From a checkpoint of a small transformer trained on Wikipedia.
Size: 13 layers, 2 heads of 128, MLP 704 SwiGLU, 26.9M parameters.
Each number is 128 + 24 x the weight over its row's rms, rounded and kept within 0 to 255. Layers, rows and columns count from 0. The size above them is the row's rms in percent of the matrix's.

# layer 5 MLP up, 704x256, rms 0.129, rows 365-382, columns 128-255
size [109  94 103 102 101  96 104  93 114  97  91 101  99  94  87  97 107 102]
[[137 128 180 135 149 141 128 105 141 145 124 132 108 134 160 174 144 123 150 113 145  87 104 144 122  86 157 121 162 121  95 111 139 158 151 105 110  97 153 161 199 133 104 153 114 125 125 137 147 145 148  82 162 130 111 124 131 114 118 120 155 156 124 179 119  94 146 128 133 117 145 130 116 174 130 117  69 133 117 104 113  99 123 151 139 164 125 142  41 123 128 125 145 144 138 134 144 119 134 161 117 132 170 111 146 111 140 121 129 145 128 128 144 108 117 131 160 120 105 109 175 112 125 113 172 132 102 149]
 [141 119 145  93 148 167 147  91 133 151 148 133 140 140 137 109 141 154 116 122 127 145  64 131 118 113 100 142 122 117 155  97 167  91 118 134 143 153 116 156 146 138  78 129 153 104  82 117 123 122 137 147 141 135 163 171 137 115 143 156 113 125  95 143 131 136 134 123 149 116 120 145 141  90 142 135  85 107 152 138 127 155 145 138 148 113 126 103 156 128 137 121 121 106 159 107 116  96 169 128 150 114 113 117 215 134 132 149  89  90  95 119 154 116 120 144 117 133 133 146 169 164 131 132 100 131 106 111]
 [161 155 157 141 106 134 102 206 146 158 163 141 123 141 138  94 143 104 123 125 146 107 103 155 105 156 118 106 136  57 142 174 105 160  56 169  96 110 108 142 153 127 143 101 124 160 178 170 127 122 127 135 121 156 106 117 137  98 121 124 139 150 132 141 153 145 115 130 116 126 136 122 135 166 151  69 112 144 144 152  99 119 141 121  89  95 113 156 103 162 149  66 146 118 109 121 104 120 157 117 131 120 126 144 159 113 119 164 127 164 108 117 140 158  83 117 126 110 162 101 137 114 124 141 133 147 133 123]
 [105 145 120 100 125 131 157 156 139 140 142 154  96 106 140 147 145 119 135 164 118 133 119 163 153 125 148 110 122 145 128  98 169 104 147 134 116 125 149 167 140 151 172 140 133 138  96 143 114  84 108 112  98 116 121 181 157 102 188 150  98 160 100 114 121 127 116 127 178 151 155 139 124 139 141 120 114 138  98 159 141 120 141 150 133 162 103 199 130 159  95 159 105 108 130 163  99 114 172 124 136 126 140 142 176  97 163 168 120 107  95 139 104 165 134 113 145 132 124 146 114 106 163 112 136 149 127 125]
 [142 157 144 130 112 123 125 121 123 126  99 130 112 136 155 177 116 107 136 113 126 126 100 148 124 109  63 164 143 147 113 138 102 137  76 116 143 106 129 148 116 140 140 100 144 129 152 118  83 156 121  97 137 141 133 139  77 109 159 105 168 129 113 194 125 135 116 126 161 118 121 172 175 127 143 174 115 112 121 104 139 126 112 106 122 129 171 139 148 101 140 169 183 160  92  95 153 155 107 162 166 159 158 147 118 126  97 137 154 122  88 131 126 121 120 116 134 152 139 123 105 123  96 114 121 122 148  92]
 [134  98  99  88 150 133 110 126 138 122 158  97 129 118 136 136 130 112 141 130 138 183  91 158 129 144 126 131 166 143 145 150 120 114 124 109 169  99 109 128 144 120 108 141 140  99 130 112 136 118 135 136 151 131 154 105  88 104 128 125 140 139 163 163 102 162  95  99 126 135  55 159 117  79 121 162 157 118 125 112 145 134 135 162 160 134 134 113 117 150 163  76 112 143  85  69 148 118 164 149 108 147 128  97  94 164 139  94 144 106 145 151 114 181 140 155 146 172 145 148 116 132 120 151 116 104  64 104]
 [170 111 126 101 116 124 155 113 112  94  95 140 165 147 120 147 120  93 150 120 145 123 125 104 124 156  94 106 129  83 173 104 136 112 147 119 125 174 114  97 128 129 139 135 152 162  94 149 151 147 151 131 146  95  85 137  66 119 130  97 138 129  99 118 129 159 125 141 155 143 121 161 107 119 121 147 126 180 157 154 137 160 124 183 107 148 140 142 137 154 120 125 163 101 154 158 117 115 137 108 149 172  99 178 134 126 110 130 143  71 132 129 129 104 117 180 116 144 144 120 146  93 156  95 132 152  82 159]
 [ 90 109 169 165 120 106  96 104 132 140 162 142 159 111 135 119 140 111 131 160 140 153 100 100 134 156  94 163 122 116 165 116  87  95 122 122 141 150  92 101  96 136 121  99 149 116 105  99 125 200 108 121 120 138 145 110 163 102 132 131 201 112 147  98  81 102 136 144 115 138 135  96 153 136 121 170 124 128 117 140 142 124  99 134 142 132 114 114 105 114 140 131  91 132 149 156 149 181  98 124  96 100  88  70 121 104 114 133 138 109  95 119 144  92 132  81 142 109 146 128  99 154 108 159 149 136 110 129]
 [134 164 126 118 157 139 120 106 126 134 110 122 160 147  97 185 160 129 138 150 162 120 143 103 124 142 132 122 130 136 132 123 161 204 124 160 123 157 112 120 137 116 141 125  99 123 141 190 122  71 108 101 138 140 148 134 146 128  94 121  72 144 165 122 131 104 164 149 131 143 119 150 123 175 122 128 121  58 145  82 115 162 123 137  88 136 127 128 114 169 155 101 105 110 150 120 125 109 111 144 141  95 181 143 124 123 157 168 135 158 134  94 116 124  93 138 107 144 111 148 123 103 154 119 134  89 131 151]
 [ 92 104 141 144 140  78 134 112  99 123  76 148  92 119 174 115 109 106 104 182 136 147 143 123 155 120 122 140 115 195 106  89 142 118 132 110 144 137 130 174 134 132  81 162 149 184 107  91 142 159 100 126 128  87 119 158 116 116  90 140 137 120 128 143 132  74  88 145 177 170 108 121 125 119 122 111 150 123 135 177 131 122 154 121 120 148 136 127 101 187 131 141  72 111 168 137 155  91 116  96  98 189 125 139  96  85 110 120 133 148 127 133 169 108 114 149 130 132 170 115 142 125 157 190 135 125 155 113]
 [126 103 119 156 124  75 142 111 139 139 115 149 126 149  96 142 138 142 127 126 158 157 140 102 171 191 134 152 163 121  54 129 125 113 127 135 105 109 120  85 192 128 155 129 119 138 126  98 140 146 180 109 115 107 148 146 124 175 114 168 119 137 130 111 120 124 137 122 148 187 127 107 154 148  81 123 125 133 101 127 134 107 102 103  75 122 210 139 111 128 125  88 136 136 108 113 109 127 122 137 109 136 109 137  97 126 120 132 129 103 117 140 148  85 101 100 123 128 174 139 139 156 110 119 122 129 133 118]
 [158 170 136 174 106 125 153 142  57 112 148 115 172 167  97 141 126  86 137 125 158 127 146 194 127 127 153 142 133 160 132 135  90 124 134 132 103 139  94  89 160 123 127 125  99 132 124 187 130 142 118 108 134 158 188 158 124 107 112 165 104 119  89 133 154 135 134 112 159 127 140 118 161 174 136 139  70 144  97 141 130 129 135 164 162 145  88 128 135 140 124 151 105 118 126 146 132 109 152 129 101 134 113 104 105 113 166 179 161 122  76 127 120 141 152 153 148 147 166 130 120  64 142 133 129 111 124 159]
 [184 114 118 166 134  68 120 127 127 130  88  98 107  80 111 112 174 177 136 132 123 128 116 110 105 111 132 137 134 117 131 117 114 102 123  88 119  83 127 128 124 106 103 122 144 120 128 101 133  98 122 132 131 151  87  82 127 117  93 123 143 119 128 120 157 128 119 102 109 167  96 129 117 101 136  75 114 131 155 115 126 144 139 185 136 156 173 126 147 126 112 186 157 128 131 110 150 138 128 134 117  97 135  91 142 132 122 113 142 106 122 117 154 144 135 124 164 155 112 101 179 139 133 125  82 123 147 135]
 [137 140 119 135 111 166 132 147 120  85 112  97 175 126 149 127 158 113 157  91 174 139 141 101 125 100 108 123 148 146 142 108 104  66 145 160 159 141 144 138 128 138 127 120 105 139 160 167 122 100  83 143 141 139  98 137 139 103 120  90 135 148 118 137  77 178 142  83 158 139 140 135 135 137 121 125 130 110 144 147 126 115 163 131 135 151 141 108 159 163 163 127  75 134 139 137 143 145 144 130 151 122 108 122 120 114  74  95 152 154 172 109 120 143 122 108 127 132 126  91 146 149  89 125 126 157 136 107]
 [111  94 150 122 104 162 112 195 125 104 126 129  89 125 124 168 105 148 126 135 134 125 121 130  95 123 161 120 136 141 100 109 144 150 126 156 123 135 142 126 108 162 141 150 128 165 113 113 129 111 126 137  78 116 147 150 138  73 129 116 109 119 149 114 114 115  90 123 121 133 143 118 145 107 121 116 124 146 115 121 112 123 113 134 146 140 134 100 137 143  93 172 120 126 152 134 144 119 142 104 105 149  83 139 139 120 157  93  94 206 163 143  81 162 129 173  88  91 152 100 127 158 129 110 140 140 168 125]
 [157 118 156 134 174 134 118  89 137 175 122 150 123 157 114 147 140 142 160 132 142 136 137 139  89 130 133 184 118 162 119 147 138 149 149 120 155 133 145 130 149 119 129 148 150 142 121 130 148 129 116 102 152 139 178 128 163 124 143 133 105 159 103  97 107 147  74 116 153 128  98 138  96  93 140 103 124 106 153 187 147 156  96 139 109 116 117 172  93 118 116 148 141 116 105 159 138 104 122 163 152 126 105 118 128 114 166 157 129  88 129 133 125 120 103 156 122 136 144 131 106 115 127  87 121  85 137 122]
 [140 127 149 143  84 125  95 121 112 139 133 121 126 127 137 106 122 132 132  91 141 166 129  94 105 142 139 134 159 131 202  91 103 175 109  90 158 159  79 138 149 138 127 180 118  53  88 127 158 129 109 125 127 104  69 108  78 151 111 121 152 151 138 113 111 129 145 108  89 116 135 150 143 152 121 131 128 100 161  91 148 144 155 150  79 123 138 114 122 117 115 127 113 142 136 115 157 122 125 115 143 125 135 142 130 162 174 122 144 152 107  98 102 107 138 133 114 163 106 112 137 119 141 119 161 128 134 127]
 [ 85 119  69 139 128 103 140  84 151  98 112  95 136 136 150 139 126 160 130 134 100 157 159  90 109 119 116 119 157 136 122 133 123 106 138 117  99 152 121  80 161 135 133 113 127  82 121 139 139 140 128 148  96 109 119 156 101 167 112 143 119 147 119 153 124 106 137 154 109 171 150 156 100 126 129 177 140 101 120 101 136 166 162 152  99 142 114 127 151 136 120 124 116 143 111 147 159 140 146  99 150 175  65 169 142 135 160 151 147 115 134 128 150 136 126 159 118 156 160 144  97  92 141 100 172 130 145 129]]
# layer 5 MLP down (transposed), 704x256, rms 0.0698, rows 365-382, columns 128-255
size [108  98 106 105 103  97 107  96 107  98  98 101 103  96  92  95 104 106]
[[129 142 148 142  76 136 131 119 139 113  95 104 114 133 136 147 113 140 149 158 130  88 120 163 119  96 137 139 107 135 118 133 175 103 147 131  85 107 172 141 131 129  89 138 140 148  95 150 110 146 118  98 160 121  94 118 107 149  50 108 125 127 137 142 132 127 146 130 143 100 110 125 151 167 147 138 121 156 168  92 140 105 148 161  94 103 130 146  97 162 111 141 142 106 151 106 126 131 120 114 157 169 127 104 165 155  91 123 157 110 114 142 165 150 109 121 138 119 125 128 143 151 118 162 203 103 119 150]
 [118 113 137 155 139 184 117 156 165 103 160 163 130 136 137 132 153 103 135  89  79 150 135 130 112 115  96 121 134 184 139 147 143 122 138 129 112  94 158  98 116  59 142 109  65 135 157 132 119 163 121 161 151 159 112 110 114 139 106 144 117 121 161 113 130  92 151 142 109 112  83 178  93 111 111 118 138 163 182 113 139 127 146  90 117 146 122 125 151  90  96 139 110 101 169 106 112 132 140 107 151 101 116 118 147 130 135 156 144 110 123 123 138 116 133 106 125 156  87 126 150 134 125  90 144 147 150 110]
 [132 159 139  98 136 152 134 130 136 115 125  88 135 129 166 116 114 120  90 173 123 128 134  96 144 128 130 140  99 113 147 102 121 122 137 170 125 143 123 141 163 160 170 166  89 130 171 143 154 134 115 163 125  89  87 104 131 151 138 142 125 147  95 140 148 144 124 133 164 115 142 139 110 161 104 138 137  84 167 119  81 160 124 114 115 126  83  98 164 161 100 106 158  57 140 124  91 154  98 147 110 132 121 153  96 106  97 144 108 120 101  86 132 131 116 160 126 106 155 123 165 122 157 160  96 127 157 102]
 [134 115 111  93 132 112 149 133 154 134 146 144 139 132 143  86 134 147  97 120 102 111 116 142 117 131 161 128 108 166 117 124 135 112 139 105 127 121 143 106 141 148 103 109 137 105 128 186 118  74 107 103 147 108 128  86 116 141 133 134 126 145 139  89 147 117  81 116 163 142 139  89 151 110 177 142  85 133 156 165 137 172 143 126 142 116 133 140 133  92 119 151 151 121 177 125  95 126 154 132 143 156  86 102 106 144 125 103 145 164 135 122 153  86 120 136 134 117 112 152 128 183 101 153 141 125 151 102]
 [156 145 140 127 128 132 146 137 137 125 152 160 116 115 136 156 102  73  97 139 148  79 177 129 108 130  83 119 133 158 115 151 146 173 106 105 123 129 109  75 127  99 160 125 107 133  87  92 105 117 131 140 125 126 160 124 100 113 147 126 116 142 117 127 149 101 130  96 106 168  98 128 125 110 117 148 156 102 104 129 154 151 161  94 118 110 193 158 115 119 176 158 126 183 106 171 122 140 109 114 137 114 121 152 134 128 145  96 161 139 123 151 134 112  85 120 148 126 168 146 142 111 118 117 163 134 164 146]
 [117 147 167 116 149 132 128 149 118 118 142 139 136  95 140 100 156 119 106 149 125 151  97 135 104 115 133 122 123 134 152 130 111 171 122 119 165 108 125 164 128  90 100 116 111  95 119 138 133 145 186 105 128 142 151 206 137 129 154 136 148 130 187  89 159 144 145 129 123 126 156 145 118  89 104 106 150  96  82 140 134 124 114 158  85  79 114 135 103 131  96 140 122 121 125 112 147 197 136 149 129 114 155 140  94 108 103 107 169 121  92  94 132  88 167 140 139 140 101 110  92 131 140 120 148 125 132 123]
 [148 135  94 115 140 147 104 138 134 121 111 123 127 125 164 152 126  87 114 178 130 118 111 177 121 114 123 106 135 101 205 146 122 137 158 104 134 149 101 103 149 152 200 156 106 124 120 163 120 123 101 109 102 139  92 122 125 144 146 137 158 165 106  95 149 136 117 131 133  93 141 108 119 151 121 140 147 108 130 116 102 101  81 137 140 148 120 143 162 123 111  80 124 126 179 116  97  70 120  78 130 143 134 150 134 129 116 102 173  82 101 172 140 128 108 135  93 135 105 112 138 134 133 140 175 156 136 134]
 [172 146 159 102 142 123  69 110 123 155 135 110 115 128 146 103 117 160 133 107 154  94 130 100 125 122 143 139  68 125 161 135 137 111  74 172 104 140 145  98 114 149 149  85 107 109 129  65 160 153  82  82 145 115 130 143 177 143 136 106 130  98 152 128 130 137 188 134 114 142 109 131 124 114 141 144 118 112 107 174  89  92 130 144 159 142 131  84 112 142 110 108 119 112  77 150 149 138 141 113 116 128 110 119 146 124 140  99 119 151 132 122  97 126 121 111 130 114 168 148 108 201 146 146 130 108 177 137]
 [118 124  96 137 158 122 135 121 119 154  94 121 103 107 126 142 128 120 120 121 129 151 150  86 158 134 185 117 125 124 149 109 117 167 121 115 108 118 152 130 147 143  99 108 143  88  82 118 118 128  90 136 132 141 111 119 109  93 136 109 102  95 147 143 180 149 132 138 130 106 138 112 113 136 113 131 169 138 158 136 149 119 140  82 112 109 105 120 131 129 132 111 127  93  70  62 126  98 157 115 146 128  85 102 112 110 165 128  63 125 128 110 148 150  85 147 118  96 114 124 144 138 112 137  70 109 132 113]
 [141 122 113  87  78 121 103 110 121 127 167 131 161 130 118 108 132 151 121 103 124 164 160  97 123 126 115 129 116 115 167 178 122 146 146 143 160  90 128 122 125 147 109 149 120  91 124 151 117 110 103 113 142 173 141 109 128  79 191 122 128 130 117 160 104 148 127 122 113 140 151 167  86 120 132 171 133 102 146 130 156 100 156 130 120 119 113 102 131  96 162  69 108 111 127  94 161 126 106 144 132  91 145 160 151 152 147 119 165 120 125 101 126 124 150 112 123 116 109  99 106 127 160 130  84 148 149 135]
 [111 151 140 106 156 144 145 150 103 139 131 136 139 107 139 111 128 118 109  89 106 103 129 111 152  91 105  82 105 133 142 157 148 108 105 103 114 139 160 137 141 168  89  89 155 113  79 117 135 127 110 152 146 138 123  93 122 105 123 134 104  90 128 167 138 110 135 120 101  90 161 113 142  75 179 112  83 129 163 135 166 123  89 139 157 158 119 112 181 138 101 154 152 129 141  72 169 109 106 112 150  78 142 173  94 117 112 170 117 105 136 134 150 118 162 142 108 117 114 139 140 137 105 159 137 110 154 115]
 [113  83 137  85 157 106 143 164 131 161 108 150 143 164 180 105 129 104 135 109 114  91 140 132 167 112 110 132 116  98 117  99 122  98 167 166 122 155 116 132 127 101 111  98 104 135 160 157 147 129 127 114 130 102 151 103 119  93 111 155 129  75 132 150 147 126 103 138 117 138 140 122  71 129 142 118  96 132 148  97 113 111 122 114 140 107 117 157 174 144 125 164 124 122 126 149 171 125 124 160 151 109 159 133 153 129 112 115 166  69  99 132 112 122 113 118 109 126 138 128 138 162 117 126 147 149  92 170]
 [145 123 134 202  99 139 169 148 145 192 132 130  96 111 177 134  87 157 122  83 126 106 139  79 148 170 116 145 156 145 111 125 207 138 155 131 121 147 138  96 132 138 155  97 106 155 101 142 135 160 156 126 129 129 120 103 112  88 130 154 159  85 120 143 144 127  98  92 124 127 100 145 114 119 123 140 155 119 146 124 189 136 161 116 144 125 157  87 105 152 136 123 132 148 147 141 116 128 108 125 140 143 132 112 151 123 110 143 140 121 130 168 146 132 130 117 140 100 127 125 101 122 163 122 123  97  87  94]
 [124 147 153 148 126 103 111 151 142 158 138 138 153  95 138 101 129 145 139 147 116 168  95 132  81 116 140 154 123 164  97  99 113 142 133  99  68 114 134  92 113 125 138 180 121 140 131  95 112 161 117 137 120 125 164 122  97 149 118 169 121  96 130 122 160 130 155 150 132 168 132  89 119 135  98 124 154 130 123  86 146 113 142 110  77 112 132  69 113 137 111 151 128 135 138 139  97 117 110  71 127 100 124 149 125 160 137  81 145 147  81 166 147 135 136 147 100 110 132  91  85 114 143 144 123 125 112 153]
 [136 114 113 145 164 132 134 123 173  92 163 105 127  88 108 136 127 111 155 174 104 174 158 121 142 128 119 137 119 145 101 176  77 174 144 134 100 102  98 133  92 122 122 101 113 140 100 113 152 139 138 140 120 115 128 125  88 133  94 128 115 146 111 103 141 174 154 162 114  80  89 145 111 106 108 117 131 120  99 104 109 164 152 137 113 145  86 142 119 135 151 142 124 147 143 132 102 118 146 145 121 111 112 168 131 103 118 125 123 116  86 106 127 118 148 146 109 141 104 155 132 138 128 155 129  79 134 126]
 [106 154 127 154 113  94 120 114 130 177  97 130 168 146 118  89 159  93 169 100 105 123 124 130  70 164 157 154 177 127 129 139 159 132 124 102 125 150 159 148 130  98 158 138 130 138 140 123 160  79 109 133 108  99 133 123 161 116 129  94 114 116 136 169  85 154 128  91 126 120  97 106 147 172 138  89 146 115 157  98 117 144 132 154  91 120 147 147  95 105 166 149 130  87 141 105 115 116 111 109 148 119  74 125 120 149 115 117 149 127 156 163 111 136 123 116  88 115 142 103 124 140 117 113 117  90 116 128]
 [141 148 100 144  75  94 118 118 131 111 129 145 113 122 119 171 146 105  99 100 125 180 137  98 118 105 143 105 122 105 199 125  86 129 147  85 102 166 119  81 178 107 180  96  99 153 120 117 128 161 129 131 130  98 157 111 158 125 110 156 143 126 120 142 120 118 121  89  95  77 156 156 132 103 117 136 122 143 127 151 100 147 114 145 119 155 169 146 139 123 164  88 110 125 180 122 144  60 135 107 138 128 140 140 152 139 118 152 131 117 103 122 104 126 113  91 154 132 117 149 161 134 148 101 149 120 141 102]
 [102 143 125 116 112 128 110  95 122 129 163 155 127 115 129 117 137  84  97 125 134 133 118 133 136 106 164 138 176  76 158 114 120 138 166 110 145 117  93  54 142 120 178 106 133 142 136 116 163 132 148 107 151 132 141  95  98 145 123 125 137 199 140 115 131 102 156  89 139 128 166 139 153 127 123 145 140 153 152 143 153 116 135  99 111 186 139 116 107 129 169 116 111 124 115 101 145 148 140 109 163 115 166 131 106  95 121 126 119  89 132 156 109 150 119 115 102 152 159 156  85 132 104 162 170 109 132 113]]
# layer 5 MLP gate, 704x256, rms 0.127, rows 366-383, columns 128-255
size [ 98 103 104 100  95 105  97  99 101  99 100 103  98  95  91  97 101  94]
[[136 115 115 143 100 112 140 132  92 194 118 108 122 122 145 159 152 141  99 117 123  94  86 104 108 109 115 142 126 102 164  80 167 146 127 156 147 135 115 118 110 151 148 145 141 139 126  65 117 103 147 143 118 132 163 166 132  88 145  91 187  93 130 137 113 149 149 114 162 122 160  98 180 149 126 135 133  68  99 134 114 116  96 151 102 162 162 117 121 137 162 104 164 110 104 103 123 109  91 126 134 126 133 138 119 121 121 119  83 131  94 112 119 116 170 148 146 101 123 154 164 136 105 112 141 116 126 118]
 [151 108 187 146  94 113 147 120 104 110 132 102 110 156 134 115 136 158 150 112 107 176 124 106 141 152 122 150 117  87  90 160 116 105 138 143 142 143 161 158 126 160  67 107 115 141 149 134  97 133 150 119 137  96  60 100 140 162 111  94 123 161  87 113 112 105 131 150 147 116 147 135 135  96 151  95 123 121 166  81 130 170 127  88 144 135 152 105 112 118 126  88 145 115 147 132 142 137 156 153 137 130 127 165  52 137 116 140 127 140 136  90 135 138 163 111 126 126 135 151 123 147 106 130 139 131 120 111]
 [ 95 146 122 119 112 153 140 101 123 156 143 150 125  88  90 118 115  98 121 135  99 154 146 132 135 139 128 115 121  85 173 124 132  84 112 109  64 136 149 145  82 115 123 164 123 108  88 124 148 130 123 159 104 151 105 132 116 137 129 117 142 116 101 146 146 122 127 141 130 117 135 118 144 158 158 131 152 117  92 125 125 122 139 128 108 126  99 170 101 161 138 144 145 111 122 135 156 124 137 134  97 133 158 140 164  93 151  81 130 106 100 126 101 134 126 123 115  97  89 133 125 120 139 123 109 127  87 129]
 [115 109 101 140  89 123 155 146  97 129 109 154 118 139 112  89 124 107 114 169 104 133 147 176 135 154  88 109 111 123 106 121 151 107 162 121 120 144 117 129 132 128  56 132 118 136 133 155  84 140 139 150 149 126 130 121 138 106 103 130 133 147 164  93 120 190 125 123 130 150 119 106 134 112 102 122 129 130 127  93 100 109 129 160 141 109 152 154 111 167 144  92  84 103 123 115 132 114 110 141  95 121 115 101 151 128 131 143 129 144 157 129 154 124 122  90 134  81 125  86 165 117 102 143 119 142 156 139]
 [ 89 150  96 124 110 172 112 165 132  99 146 102 147 101 127 121 125 147 126 131 113 183 111 151  93  88 141 121 137 140 175 147 174 158  99  99 127 145 157 103 115  92 158 150 120 168 144 161 130 100 102 121 179 141 131 146 109 122 133 147 161 112 136 157 125 126 110 149 145 132 167 131  89  94 124 143 134  87 118 131 150 131 122 166 114 114 131 146 153 146 102 153 136 145 150 112 105 151 120 136  96  90 166 142  87 128 108 120 165 113  83 155 162 111 177 148 114 106 112 131 138 144  96 115 147  99 167 110]
 [140 112 156 113 151 103 125 132 126 143 126 157  98 121  85 154 139 107 150  88 120 104 103 152  99 153 122 130 110 103 143 132 148 133  90 101 159 158 121 116 123 117 113 115 140 138 108 174 135 126 130 184 164 121 134 167 131 133 146 126  82 113 112  69  95 140 152 161 122 107 131 117 141 116  93  94 134 160 151 174 113 148 109 123 100 118 124 128 147 142 122 131 136 144 146 158 113  78 180  97 105 101 111 138 104  95 106 128 137  96  82 110  94  80 124 128 136  93 114 151 144 133 127 112 148 174  94 155]
 [111 109 187 171 127 165 103 145 148 120 131 133 145  95 160  81 151 145 106 154  99 127 107 124  75 148  97 120 167 166 120 134 136 145 135  77 134  91 127 159 133 126 140  78 109 184 126 115 140 168  95 137 121 129 150 126 101 138 111 115 139 175 153 109 116 139 113  95 116 134 135 137 137 137 130 136  96 129 135 122 130 117 166  98 140 131  96 107 153 141 130 135 107 134 119  98 168 109 137 176 127  94 126 130 105 120 129 137 145 138 116 181 118 149 178  91  94 100  99 122 165 127 126 162 125  81 106 127]
 [131 157  81 118 165 147 117 119 135 142 115 129 124 155 149 120 151  95 130  99 127  99 117 127 150  81 129 109 162 157  91 172 128  95 162 137 108  67 120 133 121 124 123 123 100 100  99 116 151 135 118 118 130 129 135 177 164 134 149  88 123  89 143  99 126 148 152  98 109 154 154 132 156 102 108 137 170 106 136 108  77 169 139 131 135 177 127  84 135 118 128  89 141 132 110 159 151 124 121 146  89  98 157  95 131 123 117  85 113 141 118  99 158 129 100 149 110 170 141 151 145 143 131 150 125 154 187 112]
 [176 147  92  90 143 143 112  60 106 105 103 131 153 166  87 155 148 132 103 158 120 125 124 101 123 116 148 121 138 113 140 115 102 153  87 163 173 121 110 129 139 126 127 137 124 127 148  99 142 162  86 175 161 197 109 116 142 112 145 134 105 152 116 131  59 161 161 112 143 150 143 156 105 143 122 160 150 124  96 109 103 164 163 157 158 136 146 120 123 102 165  85 130 103 104 112 138 173 139 131 159 127 146 123  94 159  89 118 134  88 154 104  92 145  99 116 100 182 147  98 128  98 116 147 130 107 182 111]
 [120 107 135 157 129 135 119 123 135  95 123 121 102 107 120 127 123 132 130 118 140 150 118 129 136 161 101 156 141 113  56 111  91 115 170 170 156  56 128 138 121 117 122  93 119 125 150  74 112 138 186 132 137 142 135 133 168 160 156 104 138 196 133 110  95 163  72  91 141 182 177 135  81 132 112 152 138 132 121 143  94 105  98 116 139 133 138 148  96 122 122 105 147 128 100 159 138 147 156 146 105 155 100 122 148 110 146 109 142 111 121 141 101 120 131 124 142 169 118 121 164 116 118 153 116 174 134  60]
 [132 150  60 116  83 167 140 154 137 166 120 114  99 118 139  88 116 110 110 160 115 140 151 157 145 108 125 169  94 146 136 153 127 120 161 161 142 150  91  98 103 128 162 110 103 107 107 135 100 131  84 167 161 136 131 111  84  97 114 124 136 114 132 153 109 149 132  99 136 136 120 122 135 154 173 128 154 153 124 160 135  92 107 141 143 164 131 150 115 154 113  93 139 140 102 111 163 118 104 166 101 142 132 105 122 124 180 151 150 104 121 153 129 117 148 113 109 116  89 116 101 141 157 120 163 116 101 163]
 [173 111 123 148 124 150 132 153 152 165 124 134 103 151 147 178 152 162 131 117 137  93 110  98 141 187 135  97 135 106 138 121 149 120 135 135 150 132 133 126 153 163 119  86 146 110 183 103 106  92 167  76  79 141 156 154 149 123 121 140 104 120 130 128 100 120 111 116 113  77  76 148 114 142 126 129 146 116 122 152 132 111  96 106 104 104 102  79  88 123 136 122 127 186 144 161 151 148 118 107 125 138  98 127 146 136 108 151  87 161 124 148 119 110 157 139 108 120 140 120 152  70 142 113 141  94 111 104]
 [101 129 152 133 126 169 133 122 129 113 136 155 122 107 120 165 123 119 118 148 121 111 132  98  96  75 152 137 111 143 121 145 165 139 104  90  95 121 182 108 121 104 114 154 100 112 128 110 165 145 151 139 147  99 107 205 116 130 159 132 162 126 155  72 164 118 106 136 109 150  89 134 149 109 144 155 157 109 150 119 110 124 111  90 108 158 141 143 124 102 139 120 119 134 129 137 117 152 109 105 132 109 147 155 168 111 160 110 131 149 115 129 140 128 161 129 108  68 143 108 141  88 178 148 141 163 111 104]
 [ 90 139 141 114 105 160 139 138 137 113 117 155 130 167 144 171 122 147 124 146  99 129 111  88 153 137 155 129 148 126 158  92 148 103 135 142 146 117 146 105 141 145 163 142 132  90 119  75 123 106 103 132 100 100 136 125 113 115 142 131  93 127 171 124 171 112  76 172 126 142 171 146  72 159 138 126 125 117 136 106 146 135 136 114 156 141 150 100  96  94 123 116 113 154  99 136 126 128 158 131 129 112 152  94 125 109 137 106 168 111 157  82 109 125 107 134 153 161 145 141 154 127 133 135 105  98 165 161]
 [142 111 148 101 101 126 140 128 107 107 135 121 104 118 114 115 116 121 110 149 125 152 108 160 140 110 111 139 104 145 124 150 145 176 122 138 112 151 105  90  97 120  78 130  88 178 147 110 114 167 104 144 112 177 154 110 126 120  63 124  99  86 123 111 140 103 153 154 144 156 144 129 122 164 112 117 123 139 139 106 129 106 108  90 121 109 108  94 154 156  85  99 155 172 104 131 126 123 124 171 112 135 209 137 143  94 132  96 130 130 107 146  90 114 130 123 144 149 147 101  90  72 115 122 122 139 102 151]
 [130 160 136 184 106 122  63 129 160 132 156 137 126 112 135 119 150 167 111 101 130 170 152 133  95 109 166 160 133 109 156 126 145 141 170 109 104 158 118 165 135 135 118 143 137 141 155 127 109  60 140 172 115 135 131 156 126 143 167 145 129 144 103 124 134 128 147 143  98 114 143  92 136  78  85 135 151 139 133 137 137 106  96 121 118 112 148 119 120 139 130 109 132 174 106 114 143  83 119 147 125 128  98 167  69 110 148 125  93 164 118 124 112  86 137 123 120 118 121 126  78 139  94  86 167 116 113 121]
 [151 140 182 165 106 130 178 141 138 135 125 141 145 139 125 111 108 139 150 127 142 138 106 102 151 125 151 107 132 157 135 107 135 117  71  78 148 120 107 118 155 117 136 112 106 113 114 122 122 139 140 115 154 136 113 166 132 106 137 129 113 158 145 133 124 141 127 107 155  97 111 106  96 122 129 106  80  89 143 118 127 142 115  98 155 105 120  85 143 194 152 101 175 142 115 117 138 138 129  67 136 166 143 181  87 110 109 102 155 157  73 168 143  89 162 149 124 130 146 105 128 150 133 135 161 126 102  66]
 [147 103 117 111 105 103  85 129 119 135 149 112 160 157 123 147 143 135  78 133 122 156 131 133 149 142 149 134 113 154 152 146  81 130  60 106  97 113 123 113 137 121 107 128 147 143 115  93 156 142 121 137 132 137  97 164 153 127 142 163 101  96 123 127  61 126 155  75 147 134 145 137  90 139 140 116 122 142 168  79 105 107 152  79 105 140 120 146 108 163 110 134 163 137 116 118  95 130 116 160 138 156 126 114 109 159  92  81 148 118 133 141 141 146 146  98 137 104 111 173 194 134 145 105 114 105 128 105]]